From a checkpoint of a small transformer trained on Wikipedia: width 448, 47.8M parameters.
Each number is 128 + 32 x the weight over its row's rms, rounded and kept within 0 to 255. Layers, rows and columns count from 0. Numbers have three digits each. The size before them is the row's rms in percent of the matrix's.

# layer 2 attention value, 448x448, rms 0.125, rows 127, columns 0-111
103:101158162106192120146116115146104137028130087116213132164040085153109067163157133157208099148142127157101151099089094164128107134168095120123183091134121108110103070116084096091172068127108135121111085117167160134176113145124112120153170127148109127182072085168131088145105170189123124088095193103117193063149124115142097158117063105086
# layer 2 attention output (transposed), 448x448, rms 0.21, rows 127, columns 0-111
099:194145105137137151107109102111133160132156155125109092034136099153124180077066131141140106111164202169142130162150123163105167124175171130110096123134138136109152164140165098150195136195155060166180137149158135150141115155074131179131139133108157087081113121134175094128115142107185089135165136130135115110143148173091069087137194173134
# layer 2 attention query, 448x448, rms 0.169, rows 128-189, columns 0-111
095:151129130157076116154211129145091134098089129142145151133100141125069090088168111132141083121136107124125127154115125179115094148145155117114111165137093116087104131104117127065115153118110145127119111131157211075138094128111110122109130108086154146140148091056119125152118132106118128109116127108120169176172161131117175125142147185071
096:085109101115119075191145192085131097083142110113150116144084195170116181194087149124129177091129133134147151102146078108141132127149093174115120128144143173126110169155120106142120117174120124148133132142130155112102136086104142147128163145121125171161131129125156157147094129181127151128153120126102025096124117123141118133119157112151
090:122134161105125138127113153120078127173086151124137152111155143164123100104119083135146132159098165100176103153134141097171091090210168101113145182137096107142209116097152092117119171107122147158133183138146171104176143117156148127169093105067174077123163116119137126131141148142151095097134131163133131130144130080139179111126129188111
075:147117090066092083130127155134184154182141173103139113124124160091117175145139153057132111113102092138112147139119142116127114149095208152152117073100101129113092159172136162107137130139137115236121133098181106117109062151062099159133140106163056166100114171086110142105069168085173125126081102142098113140127163143114088073132128117068
086:154114097086167163143122168148156151100159124095131125162081186116147142117058144157157087085167109114124151116133182125131154094152157121150182084154160133119137127148152113098098139108188144081125099126125160121149083105136137157145112196099131146114157103128190113185123161154169200055099134141102112135114105079107143061115135094115
099:138085134139095098182123124148140156081137083134180143088117062114158128110172149169157089087146161095121129156082082155111142142162128121083118159104119128166058092174116126132144079151117148103083093116132163116170161096114167155182120114092123161073128156084128091133153089188108082137109145123158136102051104209176169145152107098235
098:153126174104125054084061188150123186108131093139171093137126092177120096194109133168140100116206112112115167134154123114106098090095150124098111131079100122127115151115140161116131178114172113146126140099144123123164147123120198119132172160104148088155177123125114148101132171127113112159100156107148105159126139103161136108150180168132
101:124168131124141105133147117115149082095166190087113131091116127138146143164157160121134164187101085146148128111138089180113090120130107122150144086190164103114090136155116135127159168128159138157090071070119065141139168149137160150133180076069077147094128114078129109111121068121179066188177046141180134118093200117095123104112141110134
096:164103130091100116145124142134141114196139131052103123128089087128123162145123150135096138093119116126168119094087061112209131158151100123140135118095116162155121144134111138161143154150127082155101095128124118153087102138152154104113084106162133176108129230162115143161125113128160152156130090159107123126121112178174096089105156066153
103:123119121095105170148122103138161132138137166147123106148107126151114156148131148137112150140127144197112130061132110094183149158079071119126135121121131194155129129097115143164136158113131083128146076093141090162088137127130108113120139115179086186126117181156096117101115160113126167176169100126154101104116132156161074106103122111156
100:118149097123125141157135129108156104089120209072181125105158140173127150118151144145108212100109142115141129142120120092160130131114074139144123142110162176146121148124132122161146155166078094152149136137136124123054113119150133110120116100145116154195114165097124136115107140121108141126145118088135068101142157128154084140116119098138
087:113127126165203126131125150170132103105155080112127134138096110073116126133080110119166053129192108138088164153124168153119115068168137125124188091175168124119139095148126131104111147125176154077125077148141128124131072107095175165137125157149162186051151122145144103150118155149126164144134157173111159149113058113111133094157151161068
085:137075166147158128084130084104101142168115103103122120165125085087091144113171107156113091093119169134107137103156110138121175136131148089099132143098117075086137055103149130153099072091132095111094144148095084152195171181137138115086111118147111085105168122119136160123137104168120115140081115152153170151088139162157103155122095112194
103:162123096071065109148146147118158099173153193197095097135155076138155130156076088140066176160125136087114110114135091141122150097089108113155096108180108178153138143151106120123091144131114122163088099124157099104116062161128142141142174051100146099155076156149136103085086143112193140199131125124148094114133091161176131136107151096156
104:123107055093102100111093119118104143076114071118200145137122147112137083142149149110099193119146110141047147128130081141094058141119144140173110096137144080130114155189154122158170143120152192108101067115165119148116122146152154122135085121087111113131154170144197167103164142184116120147124124185136081081112080149120138114181123136138
104:158083118117075104104092112133134167156173120152132149129150088106117114164112137111077100165115144121069139093123125096168169180113138110137154117097136156074119138185130083142141080140164170172083186077132141146139141144076162121095141184171110157118158159143136154090154128153107105146064109196112175143153147221166170111139118102121
106:116097081140077140151125120104142140067137107129134161135126161074094142150047124142103135112053102139123140111136174107142128109109174129102149084069143153172102086126142130104123116162143155103119140134092091149118123128134033120169090151161140157148199178070131167125113168112074157071137141127107130161165139119108079144165131079152
100:139165177167114195110118158085105092131156110112106120147134168160108158079142143115090110128106153133131154130121184104105145117127128173138115158178062116155164151125093169159133096107193131129147130151070123148135136151165099160168188132130075079073099178156089079108067153178139178076138200143121158155190112097130152189166099142133
104:128128099152160184111155129097093102139109147099109036141114078141128114155133120099156130106106159172153129059122081123151137118140138164082182174210098132104077124085110140150059143141179106141090109157102143131106113097136090122150130104102143166160179083139059150156161141160091050099111124191178068105165171191097146192145189104103
100:094114142157188090076127107065171102171100167094121122135121097039163069123177111137204107114075153173182153115136147183178172118145158104178087139177118116104137127096161145103098147052125084002159128160108113150162141113157099095108149189082135076116125127154093106123060173175144172114106148174127125121132132179073190113101102144126
102:134111188088156132180194087087095172194121240128087135157150095076114146082150135168100113094110115090198164131116152134125139122224077173126142161143159090070143097119122124122114092157080144046144110124102141149112139106181088130067123122098112154122104119112114139145140096175125160073150114118106130140101087142109096117166118177068
104:081127098163124115124118167124183149122106090091128118104121101114177108133107170192166155087112098127105107151122105183051079135156118093103099152153196094125089190094158131159165116173190174148085107083133117155130103091131103114136121138090176091097154120110069191124162103043145117168171167126123146137124199129153105140114141113141
103:144127121130113169139084133152095133115189158116123166123163164157164120144151129123108123187118130111102137148148121107060113138214163112133185140196153244154107206128131094150101101129075135109095145147136132151054087142051196131179077102085152150140080202146123165180110108137115158190167095153099107106102136104172153137156157105120
094:127089103153139134095166117081103147180118218105120174188096107128094101090150065160181108138109118126089186141142144106121153139111188181144219105134141121140105166145151101112130104123158114131127174163153171110147069127119187102133107091105151150154111125102104157240059178170141144131098115103093144102129120181102124140159131109143
106:123084127165153115145157168151159091112172185113095151118154181140132140097086141152129133101170157063116181113080163148145102168125148103165123172120158127066224155149136131126121115106053156103096139148140141158107137139188150127105092129194169060094131119158184084100109099092189147098170121132172158157121154086177143137171144104138
113:157153111173093173098166135109071159111160079075080070150079142108105080142178150075116096169154114145143128107152141155123118138148137147110136097204103136122111154126138137109126125123118104120084037131108081118180162130106130097099118154142132087089161102095138131163163100165149129098033171156092126135069137087135087097118122118174
109:174082131114110108150141114127106154154123162109082120159088097119134089111138111153134071108102151099208183147157088129125146124150108132107125127179069177167154109070099171154154149103110052182142154135212169137145137160118082112080142093079118136158076156124076084128111097119150152111087110135157144138153114175132142105117153121078
105:134075123088122107163109104072169107114103103111156175071128109132132116127115100091117186101141124136127111169096111164202115116116165118138128140089089089190150110077082153086156094142176182096158095127142163100093184112163095104157116073084195163139197163081139067122117185105109100146117151148110121104157079183115134091104133097120
105:105113124125126130157100174161200074099130132100143113088153130132132150098092213128162116166076140151120135181090132143150141093126116087139151209178117208096139178114162123137157146098076132107161186164150111123038102150084119123149069123114112099141094117119148164123087128102146145104164123081211139161134147140112104119102149109103
103:125189117105142193134126101100079129180133091140166111111188135142088180140158178097110106125095155133136149130118144115119120118107122147078132172112094057095108100086112139141119140123221180132122129117108129095107128119155158125117084182184103133138131090167066175142194136172079148101068142172183187159149120108112134200161119156110
104:133131136076134134126167122111137115176128152185205092145132127153072100095146099097153112131155105096151080122125118133093137100150070139119186117143162145072130170096162106086156119102075136157098099133169120140141137147129147083070113135119106152204090132075096122119122135150144115163096126146169155168101120154138098158066132221053
102:161106142123071154015177058104133101157160181123080150134093101060130103098167142130174117145137153191131160124122089153144148157132154131093143137129133132092166178136149134095127101121114122123107148156157081169149084126127079059130098153142135119137128160103140142080151116114120119168062129152123181133155165151154138120155157176163
102:105120168056095084122115123157155232117092123153173170085108105153143179120155092080105117123132146099110112149147109190162093123120130172125157137115119147129155162117102153131143110120178137157182142119174112155171103090186103077171141126047168123126126128108108158115162173097136178114083123158139117119162059117104098092132158115141
095:170042148138097180134117135095066143078131106129122115120117095158097195099115092138058200086108132188133129118138142128240136135110167108092194177137092140153114154096095108123094158123160113133114152163140098121082097092139129162106144099139196120162148141145119093096105103117157112150138134193124149073109113160140157088128141136138
100:176160081144188175046095134098110158177168168106100180211105131066078114178116065085173177140102152172085106127074139094117151117119133158167089092138067149091149119149133126050177130127182152193205160154123096141160136136147120156186119170129090148128144118127195117130089163061135128123087125174125093128164184105113136107095109110130
096:105198147131169110086138130108128130112087118066147157099116129123214126082189160162191163095100163105119151164082121141148125147145140116137087205181109078077185116130115137139159111135154164145182157167127110160155045106155178161097140176098094136099139113126068084135144085141066116089110098093140113169061119098146181120115085141141
100:123100157132161090099117170106142176168061091165193081103140092136107130103128206145130115118085095170133151168102167129172085098138116160167111169115099108126087151109142141099187142196106123149135113166194156088090139088128156125069102194104165127130081116165197102184139143172159183108130105119086093101090148159096075083133126125085
100:138135138157095124099159130076114074168142127142073106120104080056111145110131104098201110061096087088075107079194090142187168084112092083078099117080135116126143128143117136124131086154076148138148138175184067073076123168117075114145076146160109140131111160137136122078132134144117131165097133129083157149156091159126127106117127160141
102:125076124091184151111182129165100130158099123165157119123135066184100170118134096163092130143194163112118062165149143088109134100160103150172182087073141110081173078114161156087156156153152092164105139101122169158156084153164192180054141138180172135111101077103159137139181049141134119178149169103101120193119092115142116114124095216099
099:118194160106128139102111037132116150147129168115139105167114116081156103083108165074135097135128181152136084049143097107216163163164175117087142164111121156099115120123065153128159134155156082143143145144150195169150128097063066150109143124105098121059144090151210108124132117101093080160141106122140099164156137113115097194146106112140
098:122212126135150153170174183128135146171157146126135111164162183235173114112160105125090110120131154139124165117133130121126158179124123105105042134177114135151149172161126128078144125153154173085135083127179113081061116121127154094111138140115141141078139122133106058160122104171132151158070111147077115180128092122178202119121182156119
110:147134121150091090117110133123150110103184081066136133082094098142150160123085207096162094142120155157125173144072142127128097126094173129144139109057070154143132115134106129126113159147141153133170107164132132167207110155091135170126133177138150114118140085169165117112165100076109080112163132077159125164063097078183101082117115079129
111:095134069132131150105120139142097072129183076133169066169133186126151057154147161106181099126088133156160149129064162102099089152185116133100114149126141142176122186091130108105154123158083131119104080136164136147061183128127085069151120179020114109077110123146145140134158165135102172185171091146124116075088155130139097105158117141110
094:172133082056150114156165110094094133165141226177127148096153133153187182084148103090108138107106191087133159102099137138133128143131176117156153163132080128117151090112074167140156150086170080163154136099159156135095134118143090143113104098122145151124128105187108128108094110145149197111134143153140142200171128169111124185134105162106
097:152119075079102150132112115107082134114149168196108088131110182150196124161108099099105128107144117150157158097129145154107109153132130143173077082142096118202157098136132098140134097201134066161103089112093157094079135130107103135068176116142141122107150096155158099134110159142134117132165109158113122102101134117121143110136133138103
096:112161194111217147088137171106128131149131202079171174134146175193170133184119127144119127130105165150133113189163162108087094079166178153108147153193110065102100095095155133089119155177147150115142195143091161103126075068113182119179124168123170151167168156124125146134135131118137154122126139111087108147176154113126130139153129139139
112:145141146206171132101089099081125114112079098187105086085098106093157153237162184160102067153068103088086078180083144172169071086135103117128140077079118159151120126075154142091080123163124188146109122147141102111130150154107134125125127138136120147080154135119127135164126173122133118161124113159161149085115132123146191089137152053125
100:115076142148159107105122120173114167072110099111132168144111156074130099124096159152083186081085141150115146142145134173145117155117180140086144133124149105095068167158148133132098102122147083034066101148156144129121047107083080158181127118145173071129167172125084172138117142146114128149073180092150162115167139191156131101147099081133
101:158105137148208137163093080151173084082205144146159117144161195062185182192114139136124102092135111107130133089111125131098105181094124117142122111143159116176063132117131143129083139156102081171118131102107153154160143092110148121128139128130123166143064146139125128161085122133142105126153076094181106099146130107113142153122159092147
096:159149141130121053155134138132196120160129116077086136144079176122098173120083134106185139125079103120134094124116118125106110149121085123118097162125116150130165077124084123146146146126122118155175101093098097102140196171062069089155102088144074192127147126101125124092188104100056144107165094102103144098131158163101181125093100109123
100:146157202179147096139167135089144145123149245081100144196087135097097087056107131211146135147088089075084093104124117143134147162144130153089129126188174163144095162128099099143096105129126216150101147114139109136185100142108108115163105127156078118097117112111058160131126135173159126133139142156104117148156156159145191107102107143140
110:117127077092093117157117103178140123098130147084108072145090132093111128084148173122176085107128110157131108153094096124122072127151155144083130071157139102097170096108129130093083138114139107142065168156108077128235103199132157095073103071125165111127108121069114179129115145090095170115172058135126111146163187134118085137091175108106
098:106133139093163109110152166109121156136131162153087135172093116127111105170122079104135166170080117142135191167113152117167081114168125143118102095088106194127145163100135108103113151090133144129186144152146109126099148120139119087137106147061177191140102018152127141109186108059127157138138105183105106147176132163152170066159152122070
105:131215112133152078153124104140136111139078082091139158148094152118121095119075105142150112190079114205105101158108079047105146092106114114123108096123116118169138086144127121092116118143135116151131163118193125122084139177101140168143113111100122113157162185178097133128168142115106144073110162053093101196122149135181122138115127122085
101:127112157118071132104153125111105082134182061202092138160136088135087131104084107129114151137106119185160149126082187078158214092084085178195183120088148132148105109154115116121108175064058132148094130151189123181093126143114077118116112103160159139174101171155140109126153116096144147123114158136109135166135114133111105086110134098097
104:099138154121144188117143171132107070149128147121159123119195120152140087152155063095141105114100164088070147128162151078077097102141144131140166168125135188072131116112133124168145134133087080150143193122098172162078110117134121127146137160133120120149128171128129146113213139156068117128154102126127138120107086125140135195210105190085
096:122167153119117129135101104095151092120149136141080170178114094075146161160117134082130132115173143162123152154112102125164093132162101122169122147149081178109124158124115117186102068170101130119157124153078050138089153174147094144112132110078088130163153170126119108087140094138072107026130106132137112111126110178143112175157134057163
099:129197173109126135143110051096134133075113133117174146068144124157174168082119095188131160099124167095127094153157144086168120128164143127109165136111120093152156124073106154149107133151207125105142194142084156197178130156153140119121161100109127169118158097111134126081140128120115090107171088123121165156180107088061146066129044107191
109:143128090144134154167117120080115141150095129116163096131127138142112102144132170088109108053140124107100101128101096144122063134147121103101097134117157091145113145113121178126176107155098179145088102133139177156128215163130102086131065107160117117161140169150178143206079167138144081108142168174134115150169095100124129150168207104092
108:128137167117134176126128134095133150111127079152158074146113113054124144115111154135144085087114080117111091097151133068120123097176094147130082124147179172140106172105170117105089125182090098096078071148136102167141154123186062146157150185123095087114132159123154136148133139167105123100120131095073099176133113066149083141125126134115
097:160125097155188070127120116124128133132166120141160156193109188133111134149127071099169160051120144113048148094103146094104100192118145186141128050085126118128142101157108191161130151140170143127140098101161115092160141152134092143118116106129185109089130088084083117166137108121144141140105185137059101121168120175129169125094061083170
103:089112169119136114120124136174171095139199172074134149153143147110109154137116130094083164116126134107160125140175138121109174132153106123163166157168134165146121151101142100189095092104103077106152119134084116105087119139126046122176126115067102061154092146122098143149109149109153195131114110129101127112141156188119126157118114121121
# layer 2 attention key, 448x448, rms 0.17, rows 128-188, columns 0-111
106:088152118124146211144100138093144145122155110118128145125156095153125134221085090148086140173142166140152131195128181100084126114178190076128116140136114148169121121112144052117203116126036124112151080140137082127104099135181118090187077182178145069135164112068158128137107126181079095165092158145126164140149091158091160095135147106170
098:087085092159140136128078100143152147103129152146131124160118063116112099102135106074116071131170051110150117159143104085175165163065128139106139134105110130076099090111109153122169224106171158118111140122112119115125164119090148158132171094154128138105101154137077138163098191127138140118129129137098148111115174123206142153175142153102
111:151086111181129154102117163155116148111137089110070155148151176138198114100063096109202112115103092151138153131117074107114150132086046167066106116174173130155111145131162176123113112156230062114149134120152139135126129120072111114117183169126119180121132105126084114155125109124126137112123181064072139070080092163123131141123076133139
105:129097142119140149113103128101129131151095107123187141104124131123068109206095106215122136154176154129147132102115160085137125143171143132170131185075112130156148141078126132130122121154076130166085123145084169179095108135164186120072091129158109093136132140102140181092114115081120110175181156125166146182168197165120160112156099095188
077:138150133147146120164176162134143094109123106183075119122093097102212099100137108094134122140088162141116176123176183200086130130103107085118143107226086140125149153156139113189141146129174130109136096152173125155149076115148116149124118117187154120166099117160080075085150147136139199135112150111123122113111134131125177179102169144098
103:114081147176099157107109147093169118211113165168100141181161174074154168116133165132116137101087124064152185107147155141142138083122142105121111155143160135150137122103094175113072113125164094140146122143169077128113077093152113136096150140177136104088098155130138092151092161067142211118069100095154130094129148123124118158101149052174
095:082154133144119190168137125094152144124179092105081067164185147157156077122169130108089135116066123113140155167137126136160074142119086177154121075148126102128146118117118188138108134084117145122125084191155122113078164131086120072171111102121114112134077089092123084099051123128116111168090167109151124095148153103095131088115100105167
102:198137099121147119131125133171136123142146088140187098133146135159149102112097145170182146141075107181088117131107137166100162190138182104141175084134125116177112098117140104160148175182139136092133108139124163147106146116129130120132122132117109183151134125116111172141130165126128154067135082099081137182175120153197101101137060139097
086:139087189126159119070151090102143138063163167093153211080127202136092127091100113126131132105149089150124155123227171103090128166113097145175139168121142118104109102145186142125117085143105109132072211103095132140123156094152104134138135136192096122095124116167081116083150144092101147068155116182135141149190142078127146149135161158181
107:119098167156153065124138134179154075094158142073125124119112147100170138060152086102201100169134139155148153071120117144150163077129114235154161110110117103115115124158124151126101119113157157080136130098154163066221053130133119125128173141108141170138071105171147118128203118158165148133109153094110153125042090103132175138130136107125
086:110103159195128120145128151097106122090134154163095117118133158135185117086156099115120108192122123133139100082165114165131162109124160134124167085151131104088135103154152135157136145109155171098130131130150125120201123113112128108162087147103132143120137092162105066148135141150122144110143110082138157088091099106185147148112104178128
079:089153180151131149124154167142126116124104118057116146151146121135110095144146132136108116163184123164086148178162193156128118077200083185212128141179110084150090117047131099132136078190088111189112148116097146152116119144151147154076150084147149063167102178067156118098167105119170105120086132142166113116099145151082123147132139134093
118:182090152107083126128139102190132122150154122185093128133133137069150111069110104060131135119086084110121147085097100117121135208081162172060124090069223097142191146170130185124124169102157068100145138134165131120151147150128110117154172135121134215020175130146084133109078101167077125124144106172065146107122117118118111106120141172141
098:105104082149169136147132179119159119132146120103100111147121126147076104137137208110163147127081126110142148139099153104125116085127125119138146136168151161106124151102106143082118158090148141128120060132165108145062122104130118086152121111131151138179089164080085154164120178094130155153158177147105146067127120191073117136096115110064
101:183136132155154145178145148175124095117161111070118149162182086143095125127114135128098078125136132139110126106082151136104169096126196174086109107177114079064117115097095125087162094157123116185097143185076126160129107139068163171037194103098139171093183156121060142075122106064077143155150119123104113133113193142122093119081120137114
110:088118098153147161143048139177154134150156156094063135157152089105106093147167137156127193119133140117111144137093163111112115098113155091163103125149192036145180184058162098089118153122160129175163175163114138138070133152160143095115186116112131079095117118094121135116173104154099128126086113156097111155147191146120160116177107108158
105:143111103156120149155134064129054117083081140114126123106133089172181136085169142072156098134178140222087139091122179149105195172115133119161060145148188120126126184107158163139170137148162160143092138080128121122126166192109102120104159095093135172115097154177132108111141082163163123122072131134113126110180099183157140132095152136090
102:105169047106119089134103115142084108167149149144075150124133148156181038134168078101136085081102096119132163127140075184153046135136145130123079135159108093101152119055098139139127137139183154119070130141154139142117166119149151140140152088184095172131042156118149142070124157146095122179099116192161124085133167101127132093111130042134
104:145141178126098145111135138127166145143093178107141171122113151149139147139121144163124171182148128143099148088132098143055154122214135174128107145092121121169115135161101099134128149152107172135164128117099142083109078139158120126114111167099099110064172129119129102129112106081071109156107077143163127078108141149178131128142142137082
103:130108164118104063124103124113156155125144161079104109099092185160064070141156136148160177124150106133157132198084139089116147113088101110054143123114127189166120134157124130089124082140125133150198193095062131064160093163148134145144144192150103118096193194104108150120129104113121096143070160138126130118127118199110147113141161113116
105:138085111096121129124150171112136133117105092182128109129152112178122114138097127079197124115108159121109185167130124123121156079115147104149130176137130121131153173151182097129122133067098077076139106087177099125106132152110122148182094142145114067107203172096106121121106161143164206189145143121117148134139076116118112121073120103189
111:164189148147121119129144107093116137103158104138114094109093136122153128029092165141121121200125166129110123125107174132111087165130178138074071143132159101141118095127132137160132102171089149118127129170145098112159139222088070147120151146130080206165152099164154125106137079103159151123082120170140089132121163128137112112142091161108
104:154164068141226164133122161066132121144158110121103112156146128153170143130097174080172148111148158124086120091114122090161153069093153116153086171207114079109153131147137128134153174143186146095114082125166127102092116108115126122106152082113137090152163105137110134133130148136159136117137112086168144120093065134116156155112100142127
099:117155132128123167090100089108181158203116099114136131132120159139118162090131141123153165139171140161077105121130145126109174114066110109125155135131148146094152118155123093130094161147099088097117099141129100155099123151193104144092167111074149105161137156109090111118079075062145105164123129122198167119144089126092154161109082076137
106:072162121098161108083138154135041051147149116168155096112126020098155105089084143158102140150107161116140092157097117177175112127104097130129159169124100098160169107160152084184150104122174127120127148106138156107156153120137151131131140143098076122189161096106149105162137121200132127099176175123154115163094132107064142124098095149155
107:152165109117111119121163092119120085120133135085138205139095117137079167119089116080139153136159061124116144106141080165101131176164132130215111175074117116208123096137094166147109119158195141156127176168085168117102111117176169140129092107148138121117150165137189126089142106088164101102122046148187087125110179127100088153162098179071
108:137167098135095111129161108192175147112205166133107165186122205092150128157149105193162104127090066099099153099134111108102054167072050133129164090116082167151119149168135136117132178162196163120168136058078109123129151126172122083148133157132079102099115181170143180136113117144118162171103134098185124143124139115127153103068117119095
102:079148125184058107189154107180099143093104138169058111127170075171165101111159092149151036105129164090107132067120111150098151157102112162126142134160151135140177151074077112100172131157128132082156123150143119188130144140119076154134169108135144153090148111164114143130117159106110121132133115149136172163092103051125084137144143097176
105:145103123109194150104094147123079148120122145149074136098177147145191105072109094139158151177175162159108134129106154103117104164172079147112144135162158122133088152158157124128127097144112181121139182064144105094171150135075080106085148146083157166066155078196094127157108080171122159085135152075085099133103099199125199149164113181072
102:141155135093149115133085163157151089138076120107163137151111073130107104138135112106135189145123102090101116120147102174141124169234186183174154179101092088131122125115180167141124104173100123158074108146144106164140102115150150101161137114147090097075112177091129116119112104129095146091156069187144077123113176148206085126148118061173
101:106119115084125164154102120091131133119110050067069082101176155126102044109100095175150123175140152093156135195165109075152112127156104135130147099145144151152109132165120111162124108065115135063120150106150160113153140105105098157159115170106140124095176072119128148116117122145054087137132126093122103153103066117122115062149134092105
097:177102144169148125119114132091125163099088182145099143127138080105154070072147165144113172072017170090084131179119142075119126166141110060098094155090153125103148131157145126147196131136124147111158154169071148108139134165124139204132189117166139039085099071091095150132101072153134183141133121109121147095113165149069119069135127164137
103:145191087177107171151135138109173134181152152116076137163169116145123075164122091106104144130095180127140138117117126121150142082116171133134100171186090094132134137108082108091102185142114139132138194166108159118102136109119126154079138100129111124155069106076137147117067150077096202182152193160193146070134136013146133145135161176122
098:147184139147121121164157094096115112108133184144091140149139119148178190082180109219124136118103111093091135105106107130119091147165093149109099192123148107156193131111134123094136177182102160118136086141121181048080133135143107118096139061138124170132105091134077109141193089114126100094130085098121113063089137081115161130106093123218
104:157102113138115135116109156171154145135121124129099175109114099102095100158116142100106123099138130188123083124172171107113134164103072132121158067106097099103093162112165105176202109130096143104103156069111158137109181166139096125062189112109170136131083141066056150103106083123102072113139181108088132169146127117157161151111127121076
104:163162120078079145152139128134082161224149092121144086116139115110171084143127055114119121082147160087096129170104107156110098103133130173126160145117148078120149103092173091070092073170107117119095218151128120138129067149166133127137153139165107126130108094144113114027153141099125150147080160152158126172110153085131141124138106124125
100:126168109093113187143109145083154138172122055100127160119078162111072118095162135080166126154216125193139100151108163083110118129137088199130045073083128101126113147148102127110097080143107093141152138123136118138149138143096125158130119142100114129127153149188090099094179158090077102146130099112101070140171138108099113076164161134117
101:136102160144126084175175127146116116123130123112100077130137128153110100081191148096119154111118140115128098121121129110163110154103087113118149098097105165052117111060093127129119134138109166107137131176092123200203101123083128186147144138149111069123096136185138119121189088124169115095119109123151109108129174124149108096172150082083
097:134191169069169145147110125112127173143108109091179130089188112128081154116107100120144058179119113129144159140122190117151084157120142176123191094149183111078143157172167101151088087091081132132088176109178084132148158079144159091110077083079176194140134122117146094167208163149164121098130107151097110124149126118115119127184122166093
099:113107147127098118095130116124173182165115185102193178094104105097099155146151132100126119110202145128127154109114117097138160122108105162129095084133124090070113150086120126109133132177161129127108172097118130169136145131104111136150118147114086148151164102145161181078165142125146123156123121136118230108141099129139091100158135183074
101:103157131073165110151139121102117108108134101135129064127073146101190091176158131109089146092156135068158211159070116219132104146146116164119152145111089117132132060082124116136098128138179129106107110142083172143097151060164181101140109159130087111084161168164152087098115150179160102132132120148099105100104183131133139121110096133125
107:132111145178159154085172115106099118098110115133064160102126136063054213191120063104141164112103155158070148140138090103162166067132119124137026207130168133072135140137113212140132096129154173114138160108123102126183157141149131113166109101125085128206079099117109117129107164120200139093150153080138188072114141138092141149106122160103
109:123126077155121089084127179106130063093102135140143165087119139156160112132108141124136083124184094154120085085169115099141183131081124129122117112134041114137107176115124136125203124156159119087128046100042152139135165123090164109170112116144163157054225123138138159128138147074105148136171089057106155109139091090142086138134146135123
101:134156158154116148136148175171123096140136124115104134105114094120079062161085182102164138197125178098133124080125116135083171121112130151091145194148163144099126183100128132088129168141143129121141157100163126188119107162141101137107131080063045124123134178120099119105108139072121138167113126124159144123105127125157109115116166135096
102:151122134154062093148154170136138123162119120148093122137116103144104109213101135129108089063116107118206142100138124105084120162129134135117109126099157128147151181114141154039088151077107118098171094152124116137100097120115145121128089113084181081066149170185135136106153164098134097202128128136069154113120120097117092114139132170169
098:113142102068161174159130155043108116106088038081127080072132093141131142094123140083142074129144137121110130175142194152108107117143083157123125111137090157145102150170162068160137072185169118108109130128117073142100185101167131122155083110139082123141157126088127072082110090176163126129116113135126110148137132128211140184166121154126
111:116165099113126126105134140140082089185147102125163143137121142152121144109177097094144200106119070136126113154120172134148138163112168129200080192141115090224129125128152111110141143126071107133163135126134133121114174061142136065168097110149119096162087167102124134172164152111163127062196117130143130054150118127108098139163158092074
107:108105156125132138149072129158092135096157129129136180160118042132176141150099127097107110086142100080121127093108125170072131184150112089133121171133170169146100119076165130090095127158145076209108137168103101075123135120125170131086148117166117087154138165178163091093109061106126135161155081193147109152125188156121110162067139107124
103:149097116113126129113110144103106130132107067126124097181098103100145108143105210107148111095087113080116087167124128159112150068131085070097152071147154126202128117177163145121174125099163074140119131089145136098078139127141125127150131176142157053115124144095120071187155155113112153091126131120099137144139120170152111091129117137110
099:130071155144147127128151144179107094086116162157162081103087206094108098141181131117143109075134143212127109101152100163157071136058114135108126113100089153131090152120144152145158176108133142124158117090138143144151146153185152149152155108142085150085111195148100133191107090192087120084101095121118133163137101152101107126102166093095
103:149143100096163130112140112107138118151173092111098077127122178102134038076151144141144181089106177122115129162120085082177084107086150094151069116117165118211137093075171126116163178109144117121134174161164160058078144144114150144148142090183079120162141136126138136125131120175160087133072124126128087099092195206097150109105111086066
107:118062149102157105134117159160137154140083136096116156125202131166117081111061092126152060176131138180099154139153090142106172109162109149118088121069144137168096089159160086132152156133150171122136204128087189181186112132120207101127123130121128123144158063051139176111088044125062165143156130142154192140125128166130184130147124229120
100:155156187175157125098155189145147158089144179113105092124103141167080081149148117122128165149091165143132162135125098111131132090124145113111138121143085111152100133150141096188178140108124145089220131058149158086136179109152121126138092163141076077186118106061104121145133166170094100171158190085126157124137121078126138134117147128105
103:107098172136152109135127099157203141055157140091109108110084169098164148156170092121111102093186081183103129119144147125108183132148101126135149091145094157091080131093104175166076112178200165142115099113075131191174112157162176095160100131125087158158108159118131153105134082078144079129159121175196107141156173157142140119134128120069
106:086117142192133130129122127113113127018147134176042150134109132093117150152134147118112150125059130133119145166157123090102163124151110087179123106135150172080143232140126197120122096066127173098119102100078129099139131127125159172137128124087203140083060138123090114174135117103210088114153149113112148069152117175135188090107134162108
104:158215079083184173128124167116086113170108117085156083054165154146151113140108175137160078097168137146113110129154174065168098144092125135126137166139102130051121141132143084071131201129106148112106129105168078109094103162167094158103141114125166115161106140127123117079106151149109193112091055102131152164095050119135168151138130081186
100:089101110178131118125117120128181140165152195108149068164120102147126136186142105074130158076108101142155137150102084105086173046153155077132069164138147062122136124097060160184136179098151125103170138117177172116122078150148120135147093189162107064120099132126136138119075179127072161131108157160188150156123127069127118119147112097140
107:145144111103108108136118125113109202194148134097179074073158091182094121069118117136167102119147171150173110165129128106115092112106146136127178077136148088152118129100138106130160117177147139129102139115146143162076131068097166102128143129160124163135149095151160124114164142193153116125105185156078126193172127102178124098166118139124
106:076154103091119136105168134096099090088112070145107135117142129097094132097182116102103094153126111150126110110140113133124154137122093163134071063149108160115135168183070171208181088103160169138145092121065134137124140173064073132167164142101161127085151090089122117151106123135133117172130087115155094125086115176120094087082100116147
107:142090145101153112182127105052128165133110134126124140110118076162158094090159164050126132132186080147112146202146103100178156086174105088140098158135138102166111133092086152082094134112126161144082146151103137070143082158088137134146113158189158127117158145184114111085141108106148174109153094153116072053146185163056109127100166174105
101:110160113156099155128105155140109092106176159128111124162089141106088057182100094076089083112118155151163161073160096153086153150130104166163122125148188135147119144062107112131102163109148069129124117142141147113057100161166189116109094096117157154152097194145145089098131167131069042157099132179185109132153157077148145137145146097084